From a checkpoint of a small transformer trained on Wikipedia.
Size: 9 layers, 4.08M parameters.
Architecture: RMSNorm before each block, rotary positions, no biases in attention or MLP, untied embeddings, attention and MLP in parallel.
Training: a variant of SOAP for these matrices, 134M tokens, 8167 steps.
Each number is 50 + 10 x the weight over the matrix's rms, rounded and kept within 0 to 99. Layers, rows and columns count from 0.

# layer 3 MLP gate, 512x160, rms 0.143, rows 374-445, columns 128-159
54 44 40 30 38 39 58 38 47 54 52 57 24 60 51 43 42 34 39 32 47 37 54 61 44 43 40 46 44 42 61 56
52 56 49 42 46 38 53 48 59 44 57 36 44 44 47 57 52 50 54 08 33 53 48 51 52 59 42 60 56 45 47 36
51 29 50 59 47 49 51 58 34 34 53 47 37 57 58 56 44 56 41 44 54 51 48 62 40 51 27 63 50 44 49 63
42 49 55 51 45 45 53 47 56 70 67 72 46 43 54 40 49 50 37 56 42 68 46 60 39 47 53 45 65 41 50 62
60 48 54 51 46 60 38 39 40 46 50 48 46 42 61 55 65 36 51 44 68 47 40 48 53 40 57 57 36 57 30 39
45 51 36 41 77 56 47 45 61 48 38 49 52 55 53 59 40 50 59 55 59 58 53 57 34 50 54 55 53 37 66 40
49 78 36 55 40 42 50 36 42 52 46 56 56 59 37 50 49 48 46 50 55 31 44 58 53 45 58 48 56 36 71 53
45 63 49 48 50 57 30 58 52 49 52 58 47 56 38 39 49 48 44 55 48 57 54 55 41 25 56 51 53 42 46 51
26 31 54 54 45 58 36 48 58 48 46 44 39 68 42 48 48 43 52 46 56 52 72 41 44 69 59 47 53 43 29 44
50 53 48 61 53 46 52 33 53 49 44 64 32 40 50 33 51 40 62 43 37 50 46 57 41 56 50 42 59 36 47 57
71 49 50 31 59 49 47 64 42 55 51 56 53 43 57 63 54 62 52 43 32 58 47 42 53 36 53 56 50 53 41 55
55 47 40 39 55 62 55 46 38 53 43 40 46 53 60 40 67 46 55 40 58 38 54 60 39 46 62 46 58 56 79 68
60 26 46 43 36 55 62 56 42 58 42 54 49 44 57 51 58 31 61 43 56 65 68 30 44 48 52 47 42 57 44 56
48 34 48 37 48 55 54 51 56 52 67 59 48 50 61 68 45 52 47 55 46 57 50 64 51 72 76 43 46 46 51 45
49 58 26 59 39 43 36 52 35 39 51 30 41 37 33 66 41 50 49 41 40 47 61 43 47 34 39 48 41 55 52 39
55 76 45 48 40 50 47 43 52 48 51 37 47 42 25 45 46 59 63 54 50 58 33 32 64 35 56 49 44 61 46 59
47 49 52 62 47 41 56 39 52 49 54 46 64 45 37 64 48 65 41 32 34 60 63 51 49 55 50 50 44 66 57 39
59 27 70 63 38 50 58 53 51 46 43 53 52 36 57 30 50 40 53 33 41 40 67 44 46 59 24 54 58 57 51 49
51 55 27 52 42 65 51 39 41 63 48 61 45 62 73 40 80 58 66 65 58 44 63 48 31 51 47 54 56 43 54 48
60 40 76 53 55 49 66 50 43 49 42 47 52 56 62 49 53 62 39 65 50 47 54 59 29 55 51 37 51 42 54 57
53 58 39 62 48 59 51 62 47 67 51 60 48 43 37 60 51 49 44 54 53 35 52 47 47 46 43 68 65 42 59 35
54 65 47 50 37 48 37 44 60 59 32 42 57 64 43 41 33 58 53 58 62 42 51 52 50 45 38 51 68 76 15 46
42 45 58 50 60 44 58 64 54 50 42 66 55 59 43 33 44 43 56 60 49 36 53 56 38 46 50 34 62 55 50 50
60 54 47 44 35 48 42 62 22 34 60 40 38 50 56 49 68 36 47 44 40 58 44 45 34 47 66 51 49 49 52 60
47 53 41 41 37 54 38 62 59 59 49 45 50 38 53 60 47 55 50 51 39 56 67 51 47 41 56 46 47 45 55 69
51 52 41 36 25 34 37 60 61 74 58 67 51 40 51 64 62 40 52 40 42 38 42 48 50 69 45 44 42 50 70 60
45 56 61 45 33 49 54 42 64 51 46 63 54 46 66 45 58 70 48 63 41 60 32 56 58 79 52 36 58 60 72 42
53 59 24 39 48 46 45 57 45 67 53 55 50 54 66 75 60 53 43 50 43 48 50 65 42 52 62 42 56 53 55 64
41 37 41 37 42 44 79 36 34 37 50 60 49 58 52 42 44 63 53 52 33 63 42 49 58 56 42 48 41 52 49 48
58 80 42 63 72 48 58 44 52 64 35 24 63 37 58 47 29 33 51 58 57 43 48 33 53 71 45 41 40 75 48 45
57 46 54 58 50 46 44 22 48 41 53 52 52 72 56 44 43 49 51 52 46 42 41 39 46 47 44 50 50 62 38 57
51 65 50 58 52 23 50 29 36 33 56 62 49 41 55 56 54 49 58 61 37 41 37 55 61 53 47 45 50 44 45 53
40 46 38 49 37 35 53 15 63 38 54 50 38 50 48 34 37 37 61 42 49 46 45 51 63 68 56 66 49 60 52 69
45 58 60 51 36 48 46 34 50 46 51 25 60 57 63 56 48 30 39 27 65 66 37 43 45 33 40 37 69 43 50 62
59 66 32 60 58 47 61 29 42 52 35 41 43 57 49 50 57 58 50 62 55 48 47 34 48 60 42 43 61 63 44 45
48 55 36 54 52 44 45 27 54 49 59 23 48 61 43 45 37 45 52 70 51 40 46 49 59 62 33 44 57 46 56 43
41 39 53 67 57 46 41 45 50 42 48 41 50 49 52 70 60 49 42 46 60 29 64 29 40 47 44 35 49 49 44 48
46 44 33 46 60 49 48 48 52 45 38 65 52 45 63 41 37 40 53 57 50 45 55 66 48 51 54 35 49 41 43 53
51 42 69 46 48 47 37 49 38 37 38 55 31 43 77 45 54 39 47 62 57 52 16 59 60 42 32 48 41 43 55 49
47 53 39 49 49 49 33 38 49 60 44 51 38 50 40 69 35 38 48 52 36 50 61 41 54 56 54 55 37 48 48 54
49 57 59 56 50 39 57 52 36 54 44 51 53 56 48 37 49 26 71 49 48 40 48 30 51 60 46 56 69 67 34 55
67 46 46 49 48 56 62 47 40 38 56 51 45 36 51 58 60 36 44 41 64 35 57 59 32 43 57 34 48 47 58 55
47 38 51 60 56 50 41 41 54 63 50 56 38 41 54 48 74 47 52 51 34 52 40 63 53 41 52 53 52 51 49 30
70 48 44 46 48 39 43 41 33 67 68 62 44 50 52 46 50 45 55 37 32 36 52 57 49 49 41 43 55 44 43 59
42 46 41 57 51 58 56 26 64 47 46 33 63 42 68 65 55 49 48 41 46 59 54 57 42 53 37 40 54 61 38 37
53 66 51 42 65 41 58 44 53 39 51 54 55 63 32 43 49 64 57 50 48 47 53 45 36 57 52 49 64 46 46 57
43 55 64 55 51 41 55 52 51 39 50 55 58 47 40 44 59 53 60 52 53 49 56 44 49 47 50 36 49 50 59 64
37 44 65 64 37 34 50 58 60 54 69 55 39 50 46 31 51 31 53 39 49 32 40 56 45 66 42 46 40 58 59 56
43 41 39 37 43 45 46 50 31 55 50 37 54 49 51 41 49 72 47 43 40 43 45 43 51 42 46 52 55 56 28 36
55 38 64 36 46 60 61 45 48 48 55 45 49 35 41 38 47 47 49 47 53 31 49 44 30 45 48 40 44 45 35 50
39 62 63 33 45 51 51 45 43 47 51 55 50 44 52 53 37 35 34 28 38 68 52 39 53 42 43 38 63 57 38 42
47 60 37 55 45 46 45 61 55 61 49 49 47 67 57 43 42 57 49 55 46 49 50 71 49 40 52 46 50 60 54 46
67 51 58 44 50 71 40 55 55 30 63 73 62 43 63 56 50 48 41 58 36 49 40 52 33 53 60 48 57 46 43 48
48 37 39 52 43 68 51 52 40 33 68 52 43 58 47 55 56 48 71 37 22 61 58 76 31 41 36 46 50 43 69 35
48 52 66 44 46 49 49 36 49 55 79 34 31 50 54 35 54 52 58 50 46 57 43 51 51 57 48 61 55 56 53 50
43 46 62 53 56 53 44 51 58 60 55 57 36 38 61 38 40 42 35 39 49 61 40 47 69 57 49 41 50 41 58 67
44 60 45 35 51 40 38 49 48 50 51 60 43 57 46 52 73 53 30 46 44 63 36 48 35 58 60 30 49 50 41 43
49 58 36 28 43 54 30 65 47 55 55 57 50 47 48 54 59 50 56 49 46 45 59 50 43 68 78 54 55 57 45 46
42 57 58 30 56 39 66 54 32 65 58 50 44 54 64 45 41 42 47 55 51 34 40 60 51 64 61 57 63 46 43 56
52 43 72 53 51 39 55 57 45 50 38 55 76 69 43 41 34 61 43 41 49 52 43 61 45 60 54 41 45 44 38 53
52 63 54 45 48 52 49 56 67 51 49 67 52 46 27 65 53 40 51 47 45 58 48 54 58 54 55 50 42 43 54 51
28 47 59 29 40 35 54 65 36 59 49 33 43 46 33 53 56 56 42 47 37 60 41 37 45 44 58 24 73 43 51 70
54 51 44 57 50 70 74 49 45 40 57 51 46 37 49 56 55 45 51 52 45 50 44 42 42 61 51 38 60 48 48 57
48 59 43 60 66 53 31 48 62 51 52 54 43 59 61 56 35 50 46 49 65 46 52 54 51 62 62 46 50 37 56 36
59 50 53 37 49 51 38 52 54 57 36 54 41 56 46 31 59 32 44 45 63 30 41 48 49 52 43 62 71 59 48 45
54 55 57 62 60 49 52 45 32 48 60 47 52 43 45 32 29 44 56 45 67 42 60 58 57 51 44 53 63 42 54 57
69 62 58 45 42 45 53 55 57 66 44 47 68 48 46 42 48 47 52 36 58 52 56 59 54 48 37 53 60 57 69 45
45 37 37 40 36 58 52 36 46 47 55 49 50 46 51 64 36 53 30 37 35 45 49 58 46 57 60 53 43 44 53 50
56 73 42 53 35 51 48 85 57 61 49 55 50 41 36 62 46 38 42 60 45 56 35 52 61 58 55 52 42 40 54 45
60 58 43 59 36 77 68 40 51 47 45 52 59 37 39 43 52 70 53 62 61 66 55 39 32 44 55 47 41 49 46 59
65 53 52 62 51 39 74 47 41 47 57 56 54 65 28 52 64 52 52 43 65 58 53 54 58 63 62 43 39 56 25 67
35 46 59 44 58 81 39 53 66 50 54 45 49 47 48 47 36 68 58 57 50 48 47 44 50 51 46 44 69 41 55 61
# layer 3 MLP up, 512x160, rms 0.135, rows 374-444, columns 128-159
60 50 57 70 62 55 48 53 49 51 58 39 52 45 38 50 47 57 47 57 56 56 38 53 51 59 50 41 47 37 53 32
48 60 47 48 67 45 44 58 60 60 57 37 56 32 45 58 62 46 55 26 40 52 59 65 63 61 53 54 51 57 48 48
41 40 32 53 49 43 61 47 76 47 56 52 31 49 53 56 46 45 57 37 52 57 48 69 40 60 51 43 58 43 49 44
68 59 46 68 40 42 54 61 55 55 58 61 41 57 58 59 38 26 47 45 38 57 51 42 37 42 42 68 68 28 49 57
70 59 45 38 57 50 52 39 48 66 45 56 60 55 24 48 51 43 60 51 54 57 45 47 21 59 57 40 47 46 61 52
44 48 28 45 60 55 52 54 37 64 63 46 55 57 58 57 55 50 57 36 59 30 52 52 33 70 41 44 40 36 64 65
46 50 49 60 52 42 52 42 59 42 49 39 43 54 57 35 63 50 67 39 58 59 62 41 36 60 49 54 60 70 50 55
68 46 55 53 52 56 57 63 51 56 43 38 41 42 55 61 47 37 60 49 55 47 43 30 34 76 35 41 44 63 51 42
62 64 65 44 42 44 72 44 39 57 47 56 51 44 53 68 52 42 39 47 34 53 40 44 71 47 45 52 47 48 60 51
35 61 47 35 32 53 68 23 55 40 49 47 52 51 45 51 37 59 59 66 50 57 48 44 44 45 44 59 64 47 58 63
57 58 50 60 61 54 63 39 50 52 39 53 40 38 47 50 52 51 57 56 72 40 50 74 62 68 49 52 48 47 47 52
56 50 51 45 72 52 36 44 35 51 61 47 55 62 59 34 43 32 56 49 45 29 61 63 64 49 53 50 55 53 62 71
65 54 39 51 56 54 43 48 63 50 40 47 47 61 42 49 49 34 59 52 41 48 62 63 42 54 48 47 70 48 59 59
48 53 44 65 50 66 63 60 43 37 32 47 58 67 62 64 46 40 55 45 39 32 54 46 50 64 70 44 48 57 40 56
47 55 26 49 51 46 32 50 23 52 63 41 43 57 49 52 36 42 67 42 49 62 54 45 37 36 40 55 53 50 64 41
43 69 46 35 61 53 43 37 45 53 58 34 37 43 43 36 42 63 50 37 38 51 44 49 52 49 43 34 40 49 48 65
28 61 62 69 59 33 52 40 31 57 60 58 70 39 58 68 26 57 49 44 59 43 56 41 60 56 63 59 45 55 57 46
57 72 65 46 58 35 56 38 54 59 53 48 48 46 39 53 53 60 53 43 57 56 64 41 57 34 44 49 65 54 40 57
46 68 51 59 41 41 39 60 43 64 57 66 41 38 58 32 42 50 34 59 43 46 30 58 48 48 46 64 53 47 50 41
55 53 28 52 46 54 38 40 65 53 64 50 55 48 46 48 55 33 61 38 44 54 51 42 77 41 51 51 47 67 42 55
59 38 71 34 47 50 31 48 52 60 66 60 57 32 50 44 62 55 52 62 48 44 48 46 59 42 63 45 34 47 46 34
40 48 51 63 39 55 39 51 49 41 37 42 59 53 52 34 34 55 56 66 67 66 41 35 37 39 46 56 51 62 35 52
71 47 46 45 39 76 41 45 44 57 49 37 34 45 59 55 65 59 51 40 51 56 49 48 62 57 41 57 49 38 49 57
48 46 42 54 42 53 30 60 57 53 56 38 57 69 43 40 52 62 38 48 45 62 41 46 34 38 51 40 33 48 38 39
55 43 54 54 57 53 31 67 46 60 57 50 37 44 66 56 37 34 47 57 64 34 38 61 66 51 42 60 39 55 54 53
27 39 49 48 55 41 40 38 41 36 50 62 25 49 45 49 67 48 67 41 44 55 60 42 46 53 40 56 40 55 48 43
64 50 73 58 43 68 58 59 51 55 61 45 54 35 39 51 61 56 55 45 52 76 49 62 52 73 62 44 54 56 71 51
14 56 41 51 32 50 55 60 50 44 30 60 44 36 46 33 51 67 45 42 54 41 62 46 45 55 47 61 45 52 37 33
54 41 50 54 55 68 61 47 49 31 56 56 68 50 44 50 55 50 70 41 52 59 43 54 44 42 58 65 62 53 60 45
41 54 49 63 53 77 55 59 59 64 52 35 46 50 42 74 38 56 64 51 79 47 37 74 50 59 68 53 30 53 43 39
51 54 41 45 64 46 53 40 54 45 56 50 42 49 58 52 32 44 38 53 48 41 65 30 42 55 51 57 64 47 37 60
66 50 50 59 52 62 46 74 54 61 37 61 56 37 42 52 53 40 38 45 62 61 68 48 66 51 40 48 42 43 69 44
64 50 68 47 50 57 51 56 54 44 46 57 55 39 39 53 57 71 40 60 48 60 58 53 48 33 53 17 55 28 63 53
57 57 32 55 45 57 69 37 71 39 57 46 67 62 55 41 60 46 45 55 87 57 31 35 32 70 57 68 43 52 54 55
62 45 49 46 55 46 27 48 45 28 55 46 44 42 39 29 58 49 73 35 49 57 31 73 39 55 58 56 45 51 44 60
46 47 46 40 46 40 51 36 47 69 52 43 52 60 45 43 46 42 53 56 40 34 54 60 56 41 59 46 53 48 57 53
64 42 38 31 59 41 48 53 41 54 63 60 40 45 48 36 45 43 74 38 58 49 33 50 33 60 44 53 32 45 55 42
40 54 33 44 47 54 62 39 47 51 52 47 58 67 66 49 66 43 69 58 45 56 56 61 33 45 47 55 58 46 62 49
66 64 55 44 46 60 49 44 54 40 43 33 56 50 45 59 39 43 52 44 45 56 67 44 45 55 62 46 56 45 40 73
42 50 24 51 46 37 35 33 36 51 43 44 71 45 28 57 54 54 61 61 64 52 45 54 47 52 39 57 55 54 60 65
39 46 47 56 46 44 41 55 51 53 52 68 51 54 56 44 54 54 33 55 38 50 48 55 59 43 59 38 32 31 68 66
52 33 52 55 53 62 52 43 32 53 53 40 50 35 41 51 56 38 49 53 60 38 51 54 52 47 47 36 63 42 50 40
38 57 62 66 45 50 44 52 47 42 67 26 41 39 67 60 59 64 58 62 51 53 61 53 54 53 46 62 46 46 66 67
56 49 34 46 45 38 34 67 47 50 70 46 42 42 51 38 55 56 44 36 49 51 63 54 42 57 70 53 56 60 47 38
47 50 43 52 54 54 37 66 66 48 41 52 37 45 62 39 56 43 45 43 53 55 59 45 42 63 50 49 35 59 45 57
24 43 37 47 45 53 52 65 30 47 37 48 48 50 41 49 36 45 47 34 43 47 37 56 56 33 57 46 48 49 48 58
40 55 57 36 34 49 51 44 56 39 58 65 47 48 54 40 67 41 53 46 39 52 50 59 39 52 54 56 38 41 49 60
39 57 43 44 41 39 38 59 46 50 41 48 49 37 51 48 50 65 49 46 41 49 49 56 41 54 47 51 59 54 43 35
43 37 61 44 49 31 54 50 49 50 43 43 56 62 59 57 51 43 50 48 52 60 37 56 62 30 57 57 37 43 23 46
47 58 64 61 43 22 58 52 50 51 59 43 46 46 39 65 42 46 59 43 63 52 35 44 43 61 34 37 44 55 60 77
56 34 53 64 42 46 43 56 52 49 35 35 48 34 47 45 43 64 51 39 50 44 51 45 71 55 30 60 46 42 61 48
46 54 49 46 47 53 40 58 61 35 48 55 55 57 54 43 42 38 53 54 43 57 40 69 44 36 66 56 48 49 45 34
40 55 50 63 45 34 51 50 38 67 59 36 46 51 45 49 62 44 48 48 68 62 55 38 58 44 42 39 44 60 65 35
44 75 31 46 40 55 42 43 50 66 63 64 51 49 48 47 52 50 44 30 38 38 48 69 12 52 50 53 48 53 78 45
42 41 56 54 39 50 37 39 44 59 52 58 54 37 53 42 42 52 37 55 48 60 52 33 46 44 35 52 44 63 55 54
51 48 45 53 49 44 54 54 42 48 41 64 67 57 30 66 58 72 46 40 59 45 52 55 56 54 56 53 53 65 44 43
66 54 53 45 42 45 54 52 47 41 67 55 56 50 43 29 39 43 49 30 47 37 57 59 46 48 52 52 74 32 48 49
34 36 47 32 51 50 52 52 56 57 53 38 62 53 52 50 53 48 57 33 47 60 66 30 68 50 58 46 59 45 51 51
55 26 56 35 55 46 61 56 46 42 44 66 56 46 64 49 46 50 36 51 59 38 45 68 56 59 67 32 48 47 42 61
53 56 52 53 63 71 70 37 66 45 57 41 31 65 46 44 44 51 56 62 51 57 44 43 61 50 49 60 41 56 64 53
52 68 49 26 41 39 29 47 54 49 54 44 51 40 51 64 64 52 36 51 55 48 51 45 42 63 48 62 52 45 68 59
25 46 53 62 53 34 48 63 49 57 71 47 36 47 61 49 31 68 55 53 49 53 65 30 58 46 54 46 44 59 52 71
47 45 70 61 54 43 38 72 41 63 38 48 41 60 48 33 55 62 51 49 44 44 57 54 67 28 61 42 54 72 43 45
59 40 54 51 57 37 35 43 74 57 55 68 52 73 59 49 58 48 59 44 61 50 41 46 62 45 46 32 56 48 57 38
48 49 45 61 57 40 70 47 42 60 45 45 43 46 50 70 46 74 62 59 38 69 56 68 55 47 59 46 25 49 57 56
52 67 62 63 40 50 43 62 47 46 56 50 61 58 45 46 42 45 49 59 41 39 39 50 55 40 42 55 70 33 70 52
64 63 41 19 43 49 56 46 46 57 60 46 65 45 46 46 52 25 45 54 35 41 51 47 54 66 60 43 37 43 58 31
35 51 37 44 41 57 42 55 52 59 68 48 40 45 46 68 39 43 32 33 36 47 54 42 42 54 52 50 47 35 51 67
64 44 52 34 40 45 33 41 48 48 39 51 31 52 62 37 47 54 62 42 31 33 49 54 54 41 51 47 58 48 63 49
42 56 43 53 51 39 51 65 50 56 53 42 54 47 42 40 47 55 51 58 40 51 49 41 67 39 51 38 45 56 43 43
60 60 45 59 48 42 63 48 37 57 55 47 55 48 43 43 54 60 42 47 43 50 58 65 45 63 39 54 42 61 42 59
# layer 3 MLP down (transposed), 512x160, rms 0.119, rows 374-444, columns 128-159
43 50 53 38 48 58 53 60 55 58 52 46 37 44 57 48 43 50 36 48 72 30 44 49 55 62 39 44 66 54 48 64
60 53 32 55 56 41 57 43 47 23 51 37 38 52 40 45 52 52 37 64 61 52 40 44 44 44 45 38 45 46 45 42
72 42 45 68 62 47 50 50 39 54 65 39 57 56 51 51 55 45 57 56 53 55 60 51 57 55 48 48 50 44 41 50
56 40 58 54 44 44 50 50 58 49 46 64 51 46 56 58 64 54 32 41 58 48 34 46 40 50 50 50 74 32 44 64
49 48 45 37 42 55 52 40 45 38 45 56 43 40 82 55 52 56 47 37 37 60 56 70 54 59 62 69 42 43 39 54
49 56 29 50 38 34 39 48 44 45 44 48 39 40 51 43 62 82 62 33 48 50 59 53 50 42 61 58 43 64 40 56
54 49 57 51 43 60 36 60 65 40 68 59 51 67 57 48 52 45 40 51 49 59 54 50 52 60 37 43 51 63 66 46
41 62 50 45 41 60 28 50 65 61 65 45 46 46 56 45 50 37 54 47 41 56 52 73 46 51 59 50 39 59 44 44
64 63 63 53 30 46 49 35 38 47 57 46 50 42 51 29 57 45 46 36 37 37 45 43 49 41 43 43 51 55 64 66
36 56 52 43 41 41 57 41 39 38 55 59 45 42 34 68 49 54 68 65 58 65 62 45 42 45 36 48 51 46 63 44
39 43 44 53 41 47 51 75 53 48 44 44 50 43 45 61 62 41 54 48 54 46 48 34 33 48 45 67 67 51 46 43
40 69 45 36 45 41 63 60 43 41 32 45 48 40 62 49 65 55 37 45 42 54 65 52 58 35 51 63 49 42 48 60
42 57 46 71 47 60 68 48 33 60 58 36 60 42 49 54 48 47 58 59 61 39 46 48 63 52 45 42 70 41 44 47
46 49 56 73 39 50 44 61 52 64 50 60 43 25 34 63 63 43 60 47 49 58 56 45 38 61 42 52 51 48 50 42
42 28 44 54 44 42 33 48 51 37 60 59 52 43 53 34 67 39 58 50 43 59 59 65 66 57 69 28 55 46 40 56
71 56 51 41 37 60 55 54 51 62 67 57 54 45 50 49 59 34 44 63 45 66 51 48 41 60 67 41 48 61 45 61
65 51 34 44 58 66 42 65 51 44 54 49 53 48 57 37 37 56 63 42 46 52 50 65 55 43 51 59 31 51 54 36
58 50 72 38 51 53 32 48 46 52 57 64 50 39 36 75 43 49 74 63 47 59 48 68 37 53 49 63 43 36 49 31
51 51 55 42 48 52 42 51 51 37 56 55 48 38 39 44 66 50 41 40 51 59 46 62 40 45 55 50 61 52 36 65
55 40 61 48 45 71 39 55 45 47 48 51 65 54 48 48 50 31 51 32 51 46 57 52 65 57 47 41 49 48 67 47
69 50 40 37 42 51 54 45 40 53 56 57 38 39 49 35 41 41 42 38 25 43 49 39 48 41 52 27 56 60 60 43
54 45 41 28 50 52 52 53 40 42 71 64 54 54 65 65 47 55 59 39 33 60 52 55 39 67 47 47 37 39 73 59
52 58 49 40 41 56 43 52 40 65 65 47 32 46 32 57 55 55 31 54 58 66 37 57 42 49 49 51 57 35 60 56
45 31 46 53 31 41 46 33 60 57 58 44 50 36 39 50 63 43 65 36 48 39 64 37 56 41 50 42 60 41 36 57
57 49 51 51 43 51 66 37 53 54 28 64 48 46 47 50 69 62 57 30 49 45 48 45 43 37 38 46 48 38 42 47
43 43 43 50 55 52 44 31 48 49 46 73 47 66 60 43 48 50 62 59 58 45 63 76 49 57 62 44 45 45 48 50
50 43 47 54 54 47 54 48 59 49 37 48 30 72 44 46 49 53 51 28 56 39 64 47 37 32 61 57 47 50 47 52
49 46 57 47 35 63 38 48 48 34 49 61 56 76 39 60 65 64 46 49 34 45 66 35 48 51 48 68 59 45 49 50
56 45 56 60 69 57 41 64 35 42 55 69 50 46 49 44 40 54 55 50 48 53 56 68 44 52 61 47 61 44 42 41
32 59 58 50 43 57 42 54 50 62 62 64 56 45 29 43 50 59 34 45 41 63 54 39 56 52 54 68 55 53 69 50
45 62 61 32 66 55 54 66 46 46 32 52 66 23 34 39 69 59 47 43 45 70 50 62 41 64 49 35 40 36 56 51
47 39 53 42 58 66 51 54 51 49 51 48 45 55 43 43 45 40 47 56 51 48 56 46 26 58 50 53 68 59 34 52
61 52 64 32 61 62 54 55 63 51 58 50 37 34 55 57 52 52 38 39 66 47 50 48 61 46 46 39 52 54 38 34
48 56 52 52 51 46 49 43 55 53 42 55 67 49 34 56 43 50 51 45 53 44 62 60 42 41 46 53 61 39 63 59
39 51 45 65 44 64 57 30 41 57 49 46 39 45 69 42 49 47 25 59 53 47 40 38 36 50 45 45 60 43 51 50
65 49 53 44 61 65 44 55 39 58 35 54 41 33 47 60 45 35 40 56 39 49 39 64 43 39 47 55 49 58 57 65
55 59 71 48 54 64 40 47 56 42 47 50 63 59 68 61 47 66 48 42 39 52 55 42 43 50 47 44 53 46 28 67
51 64 52 53 45 66 39 39 44 51 48 51 48 45 50 57 43 52 67 36 37 56 45 48 46 43 53 50 47 53 55 33
45 69 62 37 52 51 63 57 54 43 48 47 48 49 52 62 45 42 58 31 45 45 44 49 38 60 48 43 60 63 58 60
44 67 34 35 64 66 46 49 45 59 60 55 33 50 27 48 33 39 53 60 58 55 50 38 44 57 72 47 53 48 65 57
45 39 43 58 33 51 48 66 40 56 49 65 52 40 44 45 61 39 69 48 50 51 41 48 56 51 54 47 46 50 51 43
52 49 47 70 63 53 51 50 35 57 56 54 44 46 59 32 37 56 49 68 57 61 47 68 31 49 49 38 60 47 52 65
53 39 40 41 36 44 53 48 32 54 29 49 50 44 42 74 53 54 48 63 56 45 60 36 62 53 52 50 39 48 41 57
46 47 47 54 52 39 26 54 55 67 53 52 49 65 40 41 50 56 52 47 58 39 52 47 47 56 65 42 24 60 55 41
43 54 49 38 44 50 60 43 51 38 62 57 49 56 68 44 38 56 44 50 60 50 37 71 31 57 53 46 45 60 50 59
50 53 62 47 48 61 54 54 29 54 58 38 55 57 44 51 57 53 44 52 41 64 41 52 49 53 49 38 66 69 51 43
51 64 65 49 58 52 35 59 47 36 59 38 49 56 61 28 64 34 31 66 47 52 56 39 59 58 41 57 45 48 61 70
56 55 62 70 47 45 46 60 63 59 65 58 57 46 47 37 50 25 38 40 50 56 44 48 43 55 46 48 41 49 70 47
52 38 46 48 39 50 57 53 50 58 54 50 49 59 55 42 49 55 50 42 59 64 41 48 38 47 52 49 51 60 53 45
56 47 53 46 45 48 44 48 55 46 48 55 50 55 65 66 53 51 36 48 55 45 38 46 57 37 55 59 36 47 53 72
46 41 38 77 48 38 47 47 62 55 48 46 56 47 54 51 45 67 64 63 56 52 54 51 46 49 51 19 50 45 44 48
52 49 56 39 38 43 50 42 37 59 42 40 36 54 53 38 59 55 50 62 52 45 54 46 47 44 51 21 45 52 54 71
58 52 39 40 38 68 46 41 61 40 53 51 30 43 51 43 42 63 61 46 42 62 27 39 42 47 56 63 48 45 58 52
52 32 50 53 51 56 47 46 55 58 49 46 43 54 39 28 57 38 51 45 49 60 37 53 42 39 30 47 61 46 45 56
44 55 43 40 38 37 48 67 58 51 65 42 36 46 48 53 47 45 31 39 43 49 46 51 44 63 50 35 43 46 32 54
52 45 58 60 51 52 48 41 50 60 43 60 49 52 43 46 32 30 53 47 58 60 48 58 49 69 43 35 56 43 70 60
47 40 45 57 48 40 48 45 61 47 41 56 45 47 47 58 51 54 47 56 34 45 58 47 65 50 48 51 62 75 36 66
39 47 47 71 62 29 52 70 35 58 45 59 44 65 39 66 50 65 36 49 49 45 28 55 57 46 45 37 46 50 37 42
56 26 47 43 57 45 71 40 60 72 46 50 30 50 62 50 48 49 48 60 63 52 46 58 42 59 55 54 68 59 48 36
57 42 60 48 45 38 44 45 43 46 55 48 56 56 41 56 50 65 35 63 51 51 48 40 47 66 51 68 63 80 62 55
67 25 51 55 50 46 63 55 44 58 50 35 54 49 56 52 39 51 66 53 40 44 65 40 55 36 44 44 50 47 59 51
55 53 43 42 58 36 44 52 40 38 51 48 50 73 54 62 37 64 58 62 48 50 58 59 40 37 38 56 51 61 36 53
47 58 54 43 32 43 55 56 45 69 33 60 33 43 37 55 42 50 60 61 57 40 60 41 64 36 44 52 47 52 60 55
53 43 56 60 37 55 63 51 27 35 45 62 57 51 43 50 55 55 50 63 65 43 52 52 51 52 64 33 58 49 53 52
36 70 70 61 46 60 53 47 42 66 46 47 37 41 66 64 59 49 33 33 51 52 42 46 59 66 42 55 48 43 62 48
53 51 58 43 47 44 46 37 55 31 39 60 52 54 41 42 42 55 59 51 53 57 53 63 47 58 44 53 59 38 38 48
37 51 35 55 32 47 55 31 46 37 61 50 56 52 34 36 54 49 43 59 62 61 60 38 44 52 41 51 33 60 38 53
42 45 49 47 63 61 39 65 49 51 34 51 66 75 59 42 54 51 72 45 60 59 45 61 49 58 49 63 65 55 54 38
56 43 58 55 53 43 37 42 43 52 75 58 68 40 28 52 44 49 54 50 48 47 47 53 54 65 55 49 46 55 59 36
40 62 59 59 50 67 53 66 44 59 59 39 40 51 32 70 36 42 53 64 43 46 62 51 57 47 57 53 53 54 54 59
55 53 38 60 40 62 59 70 42 44 57 51 46 62 58 50 44 41 71 51 55 48 58 41 60 59 59 68 47 52 56 58